Part of a small language model's weights: RMSNorm before each block.
Each number is 500 + 25 x the weight over its row's rms, rounded and kept within 0 to 999. Layers, rows and columns count from 0. Numbers have three digits each. The size before them is the row's rms in percent of the matrix's.

# layer 5 MLP up, 576x224, rms 0.0411, rows 272-313, columns 0-111
102:505516508510465487491589493539462520497487529489515482486518481475444484518461525495497496514495514517483501449485457494462515541502527469509507503556495532518523542505497485494492525503479558477524495513486518522504495519463509459481513542511507512493502502510464526530499453528514511507496465471511466456494523475547512515480470501511
104:509555496537500498456551501465497508489493486505532499504445529521541499523463491495497497512516498480529510485480496516444450505494528550487468513505522455511470491479483504460478503503432488485490502484521516499497510507541535497527508496532510515483527527490443495517507486474468470508493532532514487482456511515487484482511501517543
101:488480528503513488534445543464508516492512479521564471510524509494497521504496496508461507490503457483461479494488492489533536490510553490561519472506503499469536531547471535522516492473486474516496472474498538505498503490468506493495501489481508467519501503501525495474486517553507511507555520491509511459482540472512498518512498467511
103:497491497499503510470506518462497484531492449495491510510513507477480530519525521491436523504571486512480509538533501509454440462533523470517499495478506486513478494488570522520518506540502545486508531517479498485556506487493506547479517523531499448515512496449475523514499500474523483500497521528534491480523504505503500546477462522507
098:499461482539476497498537505506518510489537526539552506523517447509468523489494464510493518503457534504509492515460488503513525510508470469466511473471519483560500524514528482535541522448544492497496518511508525509503473455487494445491493573532495504506495478485502511555507519493491526541526527495539479529508508514509462479481478514518
108:483462463471532516516503468527482509472545503509488514529487478468468480501484497492482514509485531487505516490546508518496523489502481517493536501497508480508470483485522534574518498470501493495502554497477495489476547452520516462511475505510443482511499490523498549502524532516488566479531500463480472518482479488554478531504477521517
101:474471505490470523490518525526475467482504552482538491536466505463520520502496494458481520480511478461468478494471454475510505481516482494512479488541518488500489486492470514510474499477542515547505478515457501517475484478529506482544491496508476506491491514479492496476514519545498472458511512475502497526481486479478513449449471474479
102:512508514471507489511484501493533476500489493518483466519538529480483482456468522503475469519517531505557464503523505487483498522500500506520481524499509489553507507508500457471495514520536479504533429565508498515510491457493484471531442493472471464489497548456504529517492497470481525461501469531520483485496536511491421487500503500493
102:545433501497515492503531475527516502476562471451516452487497467456468541499508498484482515470521507495465516436497540527495461473489471501487542522503489463427500540474475488479539495515547485542494525505519511521500492528506458495504519521548494517526495485520519491474507491505502504478496491524462482514489520447508526470494494514534
106:534517472518488512556489449466535489523528458462464517513476481479462477506505521460447465498491499501510502474449496499479442498510509518469502496540450486488479515526525532528525499468478520495542473504505517522529506473512510499497526477481488515476492493517551495492486483459441555514427469463490499501490473479502494516543556482523
097:455491509464505506528472536473541477496493482522522501490526533536514540490509536524519509523529489480536501509505544479499489506529504467469486489481504536519485523487476497445518460480470514492444513494545472480513512542469507512479537519463510483499495488553467488481558471503503527460492479536525500481470530522451472527560477526537
092:505485456507506532501537463499501535548509493510476511523455506522505457478502503466485519512460526508488521523510531526490471515517470567530472484514521436519518515467493483520463547512497512518515514520510525505528530474520537489475474490494506503502502438542497527475535518529566474456497481475504474526476475534478500505496511517472
099:488515431462505493511491505458512494535468497477479485451515512518510521469453532476480453529515515463544497509501500545519498526518534462516497436572441490502525501516511501502508518500511466497546474474484516509494553494485502496494447513476478519502527537471477495486506496521520518474489520510510505524488508518504513465507513455482
099:487493487506554492495545493494548480488551445528486470507481494489526465510462502485491462494517513492555480492524489501453563564515533478478514493500507506479519501501505472455489492505544492499503473539477520515511486472483461458485478505475530483494479546496505505515500504468464466486477563502469532495535537501514476464477498506476
097:475488494463496470486470499521494570549458505473481499509494518481498540490501507509514521475573521503479497507494451507472466490512491480528494539530479512487468485518523515516511465466546483499523492474489482514481476502511452519563518530471520475559464493555466499513509483525481477526489499491457513523450485473491468496532516544558
101:497488529504537528448493450448515483502475493522500526488533496489524523469549423476461512514474508484476485466443495452475491496497470518500515499489505509477514550444495518514494497532558498484435514494494497527512503510531498493489521470481451498468498480554512491502487472484509488496522468452455479539511490495547510492550489466480
103:502467505472477512522473532462469482499492478506475503538523492541474470523485491469497486497469482517506522511491501503498492476527498513509497535493534487475498500485504476486422466466479503507476555544528500494553548509482513486506499541496490522468520506501511483514508530490467503489488489493555518515500514500499486510488508509530
100:494493490487486520470514476512520529508490458517531511517518512501545545540505532493526480510530494511507507496463546478531456473465512486544528478491500455516481529498511462475535515526509498478495508504529504514530446512523474494535496538551473535466525519511438509506475495448458502490485501566497482465528486496502495495494508480478
098:501501509472471496500473529541560506506488528507474518510497506461483495440483462496506520482493500504506516485527521551467499516558519474486488519490512493548497508490493510509487513536504493474528511536514477481433507454492512504487494481478503511511510477517459486537461488490517491521440484505490501516501523583459495531518526506534
101:448496465488519460533544516479465470540499478490489516511482481493495496517455523517516520482486500480496512461528530457517524520475492501520477458537465464498506468477522503492496462489528523486494501463496557502486493441515476466477499487477494497492524470529518508472524520514518477511512477495454519528471508544505464504484504491519
100:537515483509532477477513493523508498473481520515527509478488461473509465504516454470498494474523507490438538483529557499445476498502481512475464509547513490455507509500481555507504490505486506494538460491455509510539466482484500504540511519476479504517522488526483518519520490510528512502516493505471490474501508512496478495532509452511
094:457490508510463476486480463560489452480476508528530457511514500486492503483505453508485487463540486515494515511496473510517522544498492501510528487544463516495518466482499497496472506462507483506497494531524480509491531503454512525532515507484516524492461466513461492476549482512450482528520484488497463525557492537514494533518459528451
100:510509476538495508488484467481488543532496465497522467520467499471472529506496467495481500517517479452492498527484492515498476480468457465493508533516546498519495457531514523491488485499475477518473522490516484490516526480518494518507534512479440484493513499514501477467512469504484543473534528556516480520468484484523517490543522499492
100:493462515496521535570541476501474529490464461475549474510497471491508507476490520520483501507514482485549511516569519498479487488491492503497479475499515458496471523495539440488473547520486546445504537506494521526521494548486456517541518501499512530433460512513487510510501520502515517470491467532476502506480515499473527505529510501486
100:471471452530463518504485476507497478483497513464432522502474499483472489527450489510481473514540494494503518468517485527494479483478499496524483496523557467556534546483529479495510507485508503510515491493489489510525484527493462521526469519429521511504484516514477480488511517532530517508507503531492494484486537510501516508469484486554
099:462487470508463519492493522474537501474480496516473496517496522473532490534562518516491538518480497536531514499461487481483543509496549533514492498500497504503516517503539453475500505460479461475482454485534490504511485468531525525491484480500526531499495488505513477516516523505490528504477527460514450534512514506507525462504474490499
098:501509473491547531498475499495512476486504483525492472502475530525528455505512521477499506523517484468481513488514510493539519520539460451480500511544460532520520529487486516508544481504507481506546508447504521502516509503482488549552492516506493493474493526511503499511491512438478505485520505461483501468465500488457457480490488504511
101:502499493468512481530512512489516498494537531488495522531498446495484492516433495529494510482508506513514532464521497475505515492461471472543511534505476535477517528505524484520516487502500536518531519535477501458477515536506513447516525491500497496496527532498514524550501553453512514478464467549519501457471501534488469526511489523527
098:516462475505515515520467491523518519517517537503474488539478531456544492481479500528503504458480523463532533541528513506508483488509508507489503509500482482486449567533510487500555491487521519489488504494487459485487527487465492473484534502482520479485516512531539492502511455486509495515532509527473483518520523522485522495458487480449
103:501508466494446504540500504517442510542502484506495509468524497477444552515504479536437450514512522497503536505576516483524490510493552485456481484509522479448524490503510486482502453504534506490523497482535527458514476476516453460513525517491501491501493490477496494502519517480502512499503506500503501492532494484481449519497480492525
101:435441520468479456480491483472491463472514467509499501463516484506479482512505495490492499507521461472508477490520540516510435561484505496525484485472482497461484484509477528476536531491495517505548507510476494524490514487486487519505445497487446517520509533498460498423522504466494523515509504489469494517519495545473486520498487479475
107:478475470492505484497465492476496486500522510484489448531509491533523511520513470515526521463549448500480484523513521518462497481565479526479470506494487509513546488490452465513537528516498505455485472517522519499492474497507456493503491492517518505477504460460513547473480498484472522455504518474505461530482513554472487498522435513488
101:453446503485486478513468524489541498524531472500452514500494489485500490478477529528468504520523494528523554498495531513499477500487535520499464501534513539509469481451480494515439503484457505456503482549504507488554504491486534534462495507465495481502508550467469470484532505501530500514488481507518474501531486544525480493521511486488
099:545517491525521490480459466491481451480565506516517492505506497544484455500483460457525516517503497520493514494564526506522521532480470531517515531500466476465510535485499490447540481498488512521542502500495549496473497492514505443513479494458489461522499475457533507507533491528505483469552522498552453507521484513498512484503538497478
102:474487475507505492505555456513500451502463520555503488499529455510526481447505494508515525478483493473475500562439533499492483525500546509467505492463512477459521460500523474508460498504531506494484475541498502514538483493462521508497488494519526479497515512530515459473502462499542508486531523497516524494455462539474538483509480553477
097:557483515478521499503483513524545497490568488468481541496491520517516489455488494497526464499479526493541468521499522490522471524538520474484495484483474510505474523489509493484514493568529529507491512484484487474456487505461512483546528537492540490511530448533475475508502520476509517542497532465462468451536505494505503502491519524531
100:482504494498506496498504525544510458512519478492493481496481527518530495487486540514513514508547494500499531496526487490513476505473513533466482495529480432467534490505492472542495483539524486465461480477495445471497479494550523497507486502499512512501453519484453481509495507442486479518503480459489472459506456497484548524485508499511
098:457541497490459489495468463563498513503522513475516490528507530501547513519512476510507428491508550484488454526470496528500499517546512462534499517504498523494544499500502511473504463513517506487515503537509505481450466516499499515495511516515529469532499472519420489463505496478492527526480507473487527518492505488527457499477476501529
102:500501484544483516487499475468515474543515494441453477518527537477512493518476498470520506493496503484515445523519492502506478529543519489516481481500481456541473481490505512492519478475505561509490481535504483541486480502514514490530517498541495510480509503540472467462518483466414456490478536532506468486486449473502497500483521541522
104:493456532474447526463503473481509489488520528510510530527503459485508464493514467506492507485483503491521459512521483515565491554513508456453460452487515525525501490491471538497481501488514527512495465518496512530513485552478479479498459474484502489478492526523513483485470449497498495476483497540515512475489543472493551534551485506533
102:467511465512489488508494474463489464498505512501487485482504513485469502490453493487510498483490509477468513484506476487554528467531489530476498507489496514516528521535487522482487512482494468502477514509504542479487489532467468552444515472495434485470550453567521529515521521482484561538483471466523486530530492486512507475538493477538
096:511529504489513496526462492487508526499548489479499546484504538487491490498496516505508507495500552501442470474489484519510505527501498528538491522519488435477545520482540492520551493498552482504525499472560503484523535512503510504498512469554499511492487483524495495481494512444510443467509466480458496506483538497478527535468457503495
# layer 5 MLP down (transposed), 576x224, rms 0.0406, rows 272-313, columns 0-111
100:492495509510538474539528477530483495528532492485435462524538511517557527534491471508508457490487501496523505451516502538479534511476488486499487467533516520506515474483467518515441458504477469513496517477509504558500485484513482538497511488473462514500521498524528474501517518545521522515505498482522531529497465530489488583520494495517
100:501506515493486484475490467490447505458457527521519504463477521553495493492509549518524463504464497520539464540519476466526500473466527515472501523514453545518519486511475514539533498501498504470463522532512484480508556497454541469505481474540497500500489509487525472490466533460480539507507494518459551515528511453510491513520514510523
102:546473519499524483500506500516519543511503494517499480466479446559484460498525491525491477527544529488488518503482454516504506517504511507479477527523489495522485521477458450527488486444509488516480463476480537468502446471474484510449515506539531467485490512509494515516487522511498531492484479489456494550489501469480520503490504573549
102:504494547482498498539506490520533456499495530468507503511506513491473513533454462504491501488539531556514519480516491461487519480484490464516481500500434527491503532468501471485492511469499488568511497514516448502479492475458513468493520497538498516537487479505499510504518514496508468520511463512513503532521528493531513495533518527482
097:484532485478494515476541513488477546535470521530528460491479456461510506513526532494519521473454477466522470497496490496484492455492490524529442515505478479506529509490501484506480499497519496525485490486509537535457461515494478480512456471532510491486471499512515486526492461469503490459510492519479469536449475466482499505512556472499
101:501504512499490497496476512457465530521525522497452465537484492451515520523503498483492506455491513477506528477542501504526480508498503480511513535552495475509495476494537553514505514478494518498474469455501523528474579469510497509487474495487471512507469463466527535484510553561471542508493478493498445497505494513512484548528487502529
100:447526506502486494487496488522484509522499507476509502501485508475472512490510506460508469484503478471501560519459486508485523488496524516482547484514483506502512486469511473468483493492518509532494548490472517522532430508464491493499511465508515523514515461477457485495519482478484511474518530513472527524498496557494486510533568463491
103:493499482471523512492498471511510530532498475467537528524502456528494461484541508501502528496469541494489481486502500516498477488511502513510512479505524550465505510479492497508486502519480519489449482506498488537502427515490511502538476531514445547490506481526542442493472502493462551537468547503492483500491464458516556513519517518507
102:545459522457503497489506461491488527499494525529502500563503497530555518466522463484533502510504509489496462512500513490503521503563494542503481486546492514535484512534483528503485519498473515471532445496491459459489520504574515489498495480523505466524511509486502533501466495500488476509489533467524545480485521507518505518500489469459
107:482531449507547498508482512495510494526509485498546474500490498500451525477500504495540545487486477490554521481482514504506495495477532484500529472499529484482450518506520490488521492487457507487539484447495483520507461566445540486495517513470523512491528508551494521471448466518475523474495484532475486486474446493464495489530506496497
097:507543503468500530521515494501479487493486483471494503489514506441520431476500527538549496505456451485449497463503480493491485493526494522489494518492523514495507486506505525508434512527513527500541539529479487485533462519487500467540534490513486536462491510460445515474465508531502496500503535506451473465467443471498525473480498508478
095:492484498479548517536466499492506480488508485497521451483523468468534490510477491479516506520512523496528494471513505488485544523486492521478494515522488523493495498527460501576505515478492511499494464485471480521556523501491462489493499505506510479503494525498477469464487437459521496564507478491488487490480499498476480500476543496463
101:490508483446486456499488496485504507516533505478487486480516530544500499459472557509477493497530540487497496537483461491452529516543524500532473482534509481495492487491506486524504500546507488506499508512490540501530574487509484502509497550509529500491548532464452516517487487563564515526465499513511480513515472459523513466521486488525
101:521506515481473492480452479496457517533527491457492510501495465507507502456526462525478522502487477504469497498501498473484437494526516470507545500466494458542529501514459500489524529457471520521491524488495472503477477521487462481516495501512503511527484510449499475470515468508485493547519522506489512494522515476532502515525506510489
099:517404486475479506485506509489493475507534480495517481497470472532492520524484497512480497524538500441523469482467505520533513521477491497484497494470534498500505487498532465484474505468481497505505505484477496469453543476504453518504488514507493496472502505494473539524507531481474508465524491449546530475570532526473513494503512494510
101:540505502466498485463499489493485519523475471490497485515518497458525472517503538503504489547450495513524511522488494513456474537492518489504528501507478455481512501490540496531486486498575511498472496475514542512547535526491507504521524466446485507520498550473489488491525452519537497478477472539505484526509509489482525477504510487533
104:469462496521476492496499520474505514484512532471485493506449495520513505521476507518486518482487469511486491471506512520513509490496527525485486479536487493479537480482494515457501519479481524492532496508454497517532415525456479521503493498493537556499489490505498563526502511490532534506477566524497503483495463483468484478538524495463
100:541473478488468527478531509476471490486505537511483508510521491530516459526490491476502458523518506542498477490490491493503489505490536524544536489475492499484520479525505470495483482488509515454472497496488488519518469474477478498512525504501485476496473516445481482541528485528508497545520525518481506484531502466466472528473462491498
097:477447490495502484487496551490486505538482519492514498470518471482502507499511477464485529454511528479509522531477487500493528516543494534538493476477530484485474541496515505546475500482506440479489482480483503508486509513469478509529483451459445523519539507496465486519457505472489477463519489502469508544490533465486518491516496515492
104:495471494442508508514509501488508512469512464535472497485527534490519514545511488489501538480471512510445542483509514502481505482506488519472500505534508523441485472519492548517454523483532486492492511505525486516528484456439501466504493502518544496462522492474507524519506552550520511490498515495492481556514538491493495467473503509514
101:481471508506526489491481460479514507517510504518490502481511495517545456487497474493531524491533510484534472466538498515534509499501462507518447492499477472506490504459494489447480498520456483518483505524481467472526512476464529498497472484511506499509572442528507491541511552492503522457469527530494486483522490497531464528506525483496
095:495510508481482493580500525507528488476515508480458494548507529459527490476500519480487538490528452485537472511510485481549508466471494509486475500496485502491468498541495513519508503494541516495518498509525493528490539449500449527502480533473478503506493516479480504497505486484508503483450492450523554531494515480483497498500444530447
098:486505509495522524494493500489528516490570524532524502530495527526496506494537486489498489500530486473510481511524507472492482525518484532488519481541481519507494511496499512527498478503497495508498514495518520490506436529489502478510481479474508565543493534493497482511488494563512523505525507469480515448531510509511510494539479489499
100:489505546440501466508495467544490444492473496442500493509492490481469466510548490489506494488507508487463505524531497559543494509487461440511486453485505471499502498502514507510479526474510528505493518501538511506487484558536472475515472493496497499513520473506496531500493515488484474491452533507499527531495504524553493473473522493513
100:544521479505477537518535508509535469495481491515460521543478512480518493527500518502445500559510507515480527537505468526515481500507478497498544519492521521555491517464487507505509513540478519486506501531500477534489512490481493512481475484523511503516503531511491488474496509496509528473491472470459471504492528514534533504464447514494
099:469501506475540503478495469475492470499474513489500476481514488501488551479458468510478523471518612507536507511492506515548512531527470528487484504491485478525511491466530506481526492518483485483512519521445464482493489479456541515500568460486522487482546492519542493518541551535503513457524476487512552522492515519532526497495510504490
100:513467517490510516461509464527501523511532507487520501457449509486516490530506488489491541488506443512533492503515494496556531468506515473490520513510503521509421515509535527503520468508461505491448529468519495483476467517522546532509525515491516476505525479547498488444526517517520473488507492474511471481482473505483526521508505513506
101:509498515518450458460485477516478512524477480499508464512517518518553524431542522479452480490489502509466494506524503528471496533505502459501466580521531458493496506490534492468521511536512515473512503497514451453508466501463493511496500498567515466488490515531444518462477492509505504524537477510487518479485524512484516456469559498514
099:506503497521533478502443504477489537515530503524517507486531460511493529465517508468511492495514532553480476507477508476484486513468496463509482488485489483552481501525544522496494491509531470507483529463512524484480475504504521494457524522502526478531478475529518503497485502486507492509481486482462504504477511481504481470504506519500
105:509529479497484496497497471507491545542485505487518486477476505465505503496530483449506551505484491526473531457459521496502509450479519470478516491458494488514523500517546457455511535505498536535519531495523490521524574477436539516512511529503489523485562502477554483490499507487483496532511534507464473459509504513500506498522498508509
098:505516520494486543514473533478472505501449507488502517521543512479530524485513490513489486570504528501505460493516512492484504476533505520469516523472457456495533529552485517488497490495496532485470510485510481518517483496463513498468519437484490489516503502525503542508499522457550507481516489483441517485480474483492471510507520474492
103:503521485525465527495516527497552524489490495460483528487509499500510485493502544513501482458492505525488500516482508432508503491528497433467522546502443508495484526552526515497508502487463469429464469477517460480491498509481492504509503515484547497545480510493473501495478501449506513511470517489518530549515487464468527483533493522462
103:453464478475494491517490499504536473514528479488483469489519479514512474480497501523465511495457508501562543518509544510517488467500527554476506501496516468492452478479447492465495486514502492459486472530459486523448506520487549500465514497484487488468455507495447527525480500500504491545495518494474522494557520511492498546518470466523
102:487508494501494539529522514470518504509474496518504522480500460549513477538503470483488487522526466474468508474522470518507552508486496481470534482516514499533504520484493536495486515477538507532544515543506474464499476555532467510503493493530461501521491470476474564459515500524506486456519519492508491462546451499540499514510527523507
104:481505537541481483501525438490480466509486502521480526433484513496532503495523488493482524437527516510504483554513514507473491508508522425490492478524504528518485503481543478516486504457518447496482520507504480520465459490517512500483448490506507515518495476501471526468512507521497504512483459446512493529481534460521493465493484506508
100:478513498480500490494517480495502517499513458512495458514464486500470524535498483547469479513504470475504529504572474462539492478497499517500536528505492562526507475480513504486508539513484473512519471523447540504506432511496519523516501502508529467524490492482483508543480516482501534522476520523511503521470505505489503529547503518497
099:557472521501511497454501539564534563500513504482486438514462473507508448512501464493483529534503474495519474500445510487520500516454509499522495521499502490489526491490523504506450479484499487505545527482471486495456527523485509499509528500517548496524446504515553511487507545502490486507506507504514484488503488496475448529463457485511
096:505513444471492522492522527515465443488463491555519443536512500535503511471526489526484509522519514427486484522476502508526533507507511506507498507487554500463453540470493547479505490487508541561488503503518493477497506511474492523494495497510516522510458450519506466483470495461493491473522490482489474511515463490537467531543503476521
101:519506489470497502480475455532524496479471485501480543469484462502490464476439486500523505455533462515508499532503445470507495501529512485483460477488479506504526472515484506491465532537513501472495555498468492472506477542512515510443537474514512517529477566470519455493511470497483535524509493506496504481534496444504532454506497462482
102:515499512490566472502558512540525489484499528457506486520502464510478544554498505548503492466510447484496468473511467489476513509521538521540493484543527478488510502480517516535514501542544459482487513528464494523490517567511514441518513519511470482499475519524492521462492526544491519543523481490506482519518469486463528498540500477544
100:469497496509497456497530483502496487522518504496533487513470494482522500552501508544530492504487550501485524490476556551505496515501481499472544467504497500471543478460462506499490487516481506477490476522538518499539520510480486492502515494499466541518516518507477517479476487507500481443505542524479527489483508482512473494517479493497
096:507523523569514558482503489483480496509497473487505566488520546527488530535501518518506483482518532508454522486436483498540514463447507504509532531472502460469509536454523470483571467504510488510539491476512501518514570461507525514498487503511466487492532455542527513473486493478522482522506496497490503546519512492469487512509518501536
# layer 5 MLP gate, 576x224, rms 0.0443, rows 273-313, columns 0-111
100:503498471527508461554512539532487515480467457489497492516507515490484513507493471458551528471514510503510547494500515581537446510504506520501547481498510524503516520505500537483511502503497496499494495529500567530472499464524468505496525501516484510522486483483452462531499516509506501534542471462495493528517494517495490461466468521513
103:483537474514482445496532538513545514455499517484488539535475450501498473507472482534535503482531498528564487461504500504557522502516529505502481502488538467477474464522522523524487502497486512493506531503463493463490501509502497487498471536534499525507513511542492490501503458497485478535480517493535466522492509522504526528551468504479
104:472489526534490472486512532475559487487509492488518554486504486456524472513481498485478527476481491445487522473531462539481524538471478501461492523537489525529481501478486492512502536487525481505454494462503482505420495505539518457510549502471483446472509481491475514516518535449504452533517492473521513497523495540470506522450441516514
095:511516515524470484490500527483422529518465500470554476472489509457561478504503513504489533507488498476489546485504475471474479523488492509498503500534443497512515507518508528522476486487532493549507514451505539504491452534510510475497487502504492518538472486527511446484490509504464476514505505480473518489489463466475489464510478496478
096:495461437477529485526538452570528497463525557525488499508504490518472461509484462544497506512475506522502459503491492499475529485518483515498488474460493543504509536502478463518512499528501500502475538520485473503490481481504488460514522509494494498470486543557491510528523500508514498495537465453499520482463468512526515535516467510482
103:500522545503480477494567500493538516503496511490490520470490455491494462523498494488466525534448525534518488500482467484477513469499534503497513477498471538526483520520485469512452560528483495534496501471513463504538508464461470495478544493522529493484465488491540502490512539505503472525474487475504492483505478520493448484508531523517
102:484472507495496499490514481483457484522506504513497507483490487481534525553488528477503487532537492483469524484491527461471511532550501480501494490481503472503470487453488564542502460484481515529514458493493521477531481508492485511500475520505475493494480486509492513503468460516480487454524484500509497509487517511535498497466508514537
110:519508514477523483497498456488500502450497548506524489492503491544443482524519503517491477501462465524503483490527477515445457486507503452505471498484501514451547501487511502482541491547560494473533540485475523521527480541502478521496475500504478462497530473474457479497541482510517480528503492495512502484511547506516506527502467498558
101:500509465485527510488498536497514460513479510479508539492544534478562457525499505536491497506475523481482486482496534464482490538515429497506496544503510466480553527460507488492529521488527511469534473505502559499485486529476427487482489538462489472517474479510505517455504500492503498470535508483490527573504518547469503480511474489520
100:534475504539500480471481510463497504494467526538473487519500490508502529536459527458468527511464525526519506536477494479497475511537478487478557526475502510492490573525501494434509492487525505515500493501547560502490533498514519482489553477527514502493501492555522560475504471518524464508526507524564534541552476482492510489468477468507
092:524561471527475482523530467518489459521508514497525509509484467510521487498496535493542492525531477458504511499504498556533499477516517507487470526518489457534503531497520490527506493482484481514526512545485502515481498461492517525504479496508550579479515497503495535486485510467530494512495511527510484481541528494509491485512457501512
098:495495470501518436553494482488503509501466515531469507492504530475520531488488496520507489528512488468544502511514476527510471510526465506546508462485464487464548491532473508500494497467492462508528463475477487505463490499512462471495464518508463505502524490502496479491515552489483510501502485507515489511495475536479543500511464454452
100:486528479473477460471483504492501542473510468479556538500502542502455459512490487504488525525469482513518515470534502532514496501503493462462515459498488519499481445514501515534535504490480509530511472478510486487475491535440452500513520479494463455480488474499526522502514501489501496513501510500547505504528484459536523543524481516454
101:519518520486502475513468505500502557514498528460474469492552464540479477523513499514503504501454515463502500497579501501510449526480490531495483526483473491527498514452479479526478475488523466485454520489518511536517487476478461549447539520469489496529513504524502498494519529490506495569538495483467477498536523514457483524530515525488
104:500528486481512469481491480436504426467546493488487513494497488462484508515514484547504530512516502477463507498492513499492510450498526518485547493458507487436481520488541528492499517486523476489536562560474494451507466531499517476465512482463507477533492533534508474511534535483484513499518490470495468502476510503453496484481487465459
109:538531464505497490503462478503511455489506464534519527509519484483478453524519462471520516553532463517567496472518509481479490472496486534511530510456531459485509480479506516492528544495489487483489446569499486487512497490463476486457502502519512491472520472495493526502493528497481519470557505506500507483528464477509555502497469505490
101:517542450501478478456519452503525562554519513498502473495457450502485485488442534528499516523501519504512486531464465565491503524522478471504540537490459527500505463520500499460522499490484499489506492532509479527526486513506484490494496538495525517506510451516503518479480488440475510472507473486517503505469501466522537506485478506473
097:463481493496513469495511517526505490543454491491536478518516478477542476498530478497499485512448504513447548506572493509504497488449490465494467502474511442460491470517526541499460518524495469514516511498467549488523467480488473521531462540463475525488511490502487470523495498522498498544509497474456483505500535488462515512518518538508
104:523455499491528469527510451512506495467453520501557511501516500517474514477553523566478506511454500482493518524502507480518499523499515451500524493501503541454565485520488496516492525523510497486473502520539517508523489540500492558452555505494471502491507506514531496565521480529572518494514531511486546513497515518459516517504545518529
104:492492473465515468517461521555500471521525529485491482482482504572500513536489502537542530502511480518517504511507528497516524477472441528472502530479530493440478488500513528474496494502518465467529514484507500449493467480501457527497492521536526457512481496492505529513522489507520524490502512485494558537480494527501506495444461505496
093:535531489511499549492511492467534505503468469463511498526495535484468540506547441508513538503536515473564486452529431488527504499465471502479527489461460512488492510506500516447520500469474470503550522507493528534433500505488482498493509521493503476505505469496465509478465553501531525498499511504507503524546480523500501472468469498502
096:510501499534513530520475521514489491466522484480518499485463493509503439506519491574506463567505517500514501524507504535510524491481488470539490524478428527515495491540515517484477488505496477470467482514498481500526480515508503469482484510486519505516482495505491460526551493496497446517545485477471479498514508502515524491478541528471
096:510515500489471472435455516506509521502537466501495484520501494481484504491464498545475529522527500504533524529506490547488484546495533508509504547434528453495490501475505495521540461511466478494459495519500500500499457528484523533483487473533490506497531471508487509538508485460476497503482521503502447464547489509473517458443515492439
096:493464464472549460488468518503458518499478511539501511473553481551493464504520500510483520503459475491507519440481459474529490531546461550519487548498507488526465488494504495502498485519538489487477511475484500502513477458475469509533454490504508507498475486525529535467529445516484483491498539490500497503502506523537448496516487491483
098:484467484506511494505491465505512472425521485477493508510472495496517518501466479510484545517478511525499492501463491496481462497519486505452523474511510493508522484480468510464469474525508473508485548488491485497502480487483480467498531458497549487468483520491533463517488510516532503505508493446531523491490510474513528492501546499492
106:519474552491515459480520474490564475511477527501485516528465468485495501546511503544532502509499504495502529488501492505527485500509473497451516502450485479479482498483444546513512503497502513469494466509503483502528457511512524523526459506534465486460487452575508548520507516503519516515495498459502485468484536526498497477499486514489
104:522480494516525464516451467562458507479521496513487520488492469463544497524452477530496500488516514488497508522524550502506488563518525465527454537471459504510499453527467510529518515465468489471488508435497501495493510506489516521465491482473470503518525520475479473469481531525509489511451497495519474564503499503452485494484493494455
096:514506552508497495523473525481544471484483503502515508465470477534498492522481520510516516488508493520483502485513529490494508476496447461550525443501476558447506480489481458498534512478465531509499509473509466474489503494491542466482466520477499524468507512510497466456519506464504482526475469516512514554492474554475491515516470517542
106:534502530469501471492477467521510526507502486548511514500480478504473507488529497485471518468500469458500527528519498518476460490494473519451500530526460510532521527502518504455510512449525502514443498466489503485536494501508505547509521490458483466508509473521518492525477541497517517531490487488489469527465488476516471482533512529502
098:474509548504547485520500505472532560469484485497512511531528508520535533484510533540489493495497535507492487531530512497465488490512505495491467490507475511514556523558458484476518492501524468512500492470507481459490475480480485516499556536486478491494485445543517512479486517457505559524538484530464537513489518527478475452514491504491
099:491503512500511504496510532535522538497499503494474506489498520497517551504515561540513490496489505518491496523482495454522529502517485448473564519500432518501515508509483499493539498433524483459453519460534513491510470516481496513481490553491496495533473516507471468524515526506501512532508525448520519519498501493478457482505451483466
105:492497466467529500506522483547491460499455519487519503474515482504506494496514487487536535525490475458531550520498516510541451465491500516505474486527514508449522496459469540485481509511504465499517523523493479528512475515484492458471488522503502497482512460502433494518505513534508514499519494455495504535444462491442512494491505539514
103:478494515487493469534532490547526528519480503527518440503473505493509471471468544477511477530512502514478483525493492501558494524515486513450515439470496468551467504514503530491510485498503524504506487550549485470497483535547486481516518547551494525471502487473505514521494487522469438446478514499514519458507506480524508493508514530475
104:481492559540501459490506497483514483503504466503482527493482489496456467529523490500476498467463488538517526514503507463499484524504513447507504487535506507512510495458510514454532512487521463528495467515529515489487471482502477520465444503540498480514476529489514464543477525511461496508441491511547484519468566461479486497487507476543
097:495491459521496470468479510501483513520519472518504464460527490508526508492544506502495584507500525495488495473501525503495475523479505576529494470461509515499522526488548496500526497483471525499540474524523502533508482519466503498498443480513494532537454512489508526519515536502439494483515516524461552507511517501482453525455500459506
101:487484508513490495492521516507475517455505465516486542507469520484457518516445498525540499453506480486509535512473517535508466540456506507531492477513501522540494528482492506505505480490520468500473535487515442501502505540487498457494473493531510483481498454512497524506501511555525457483507460510500528485541500495517495503499473546482
097:487493500506501505544495509466478455519507487501508451497541471527490521527513478504523506534486491519496513435477534473491460497463519531445566486497514504470459511492504496519497526501496477516509511500484507496501497500531554520502536464514541491484500526534460488491490543478516476506466489489507467525479520555523539499506504472497
099:484508533466498507495479471491500548507472572508514499471505461551494500464524508533514517484484512529501491541501512488500493484472505521500496474513521532443509475550468530500485507510540463475509491481501466473507466534511471485519508508503506494484473489521485487504513502534507517530563491482468477508498497465485501479519486494489
102:496514544490493471492477476500468456513446481496504490529502489502550478490494514519474498547494475481454517538554564467475483484534514503476487479480511512508483490515481506480456539455495484484444489521544528469438475495496506492434489496532497500504506479508506526491506512510480527468538508502494471551506497497510495501503508505496
105:511480500488541485457521493507486508506502527518481495470463500503524505536520483530526544458475546547504469507514525468492458500493456452526460499447536469470527475507483494504485524548481512466512483459502514508523524492457455462493544506521469518493510478500489481510529482489509463516500476474466530545526472502438498518489467496517
098:498554496536473478539477527484485491475498503511521543512504501472492491491515511480466499572482483490489458501497496507478496536521533523523511502496495496542525477496494486474513484490536483510502459479516538472550484502512547494459534509500535547509485436490519489441528531486463517467496483473488515528457481494421485511465517549515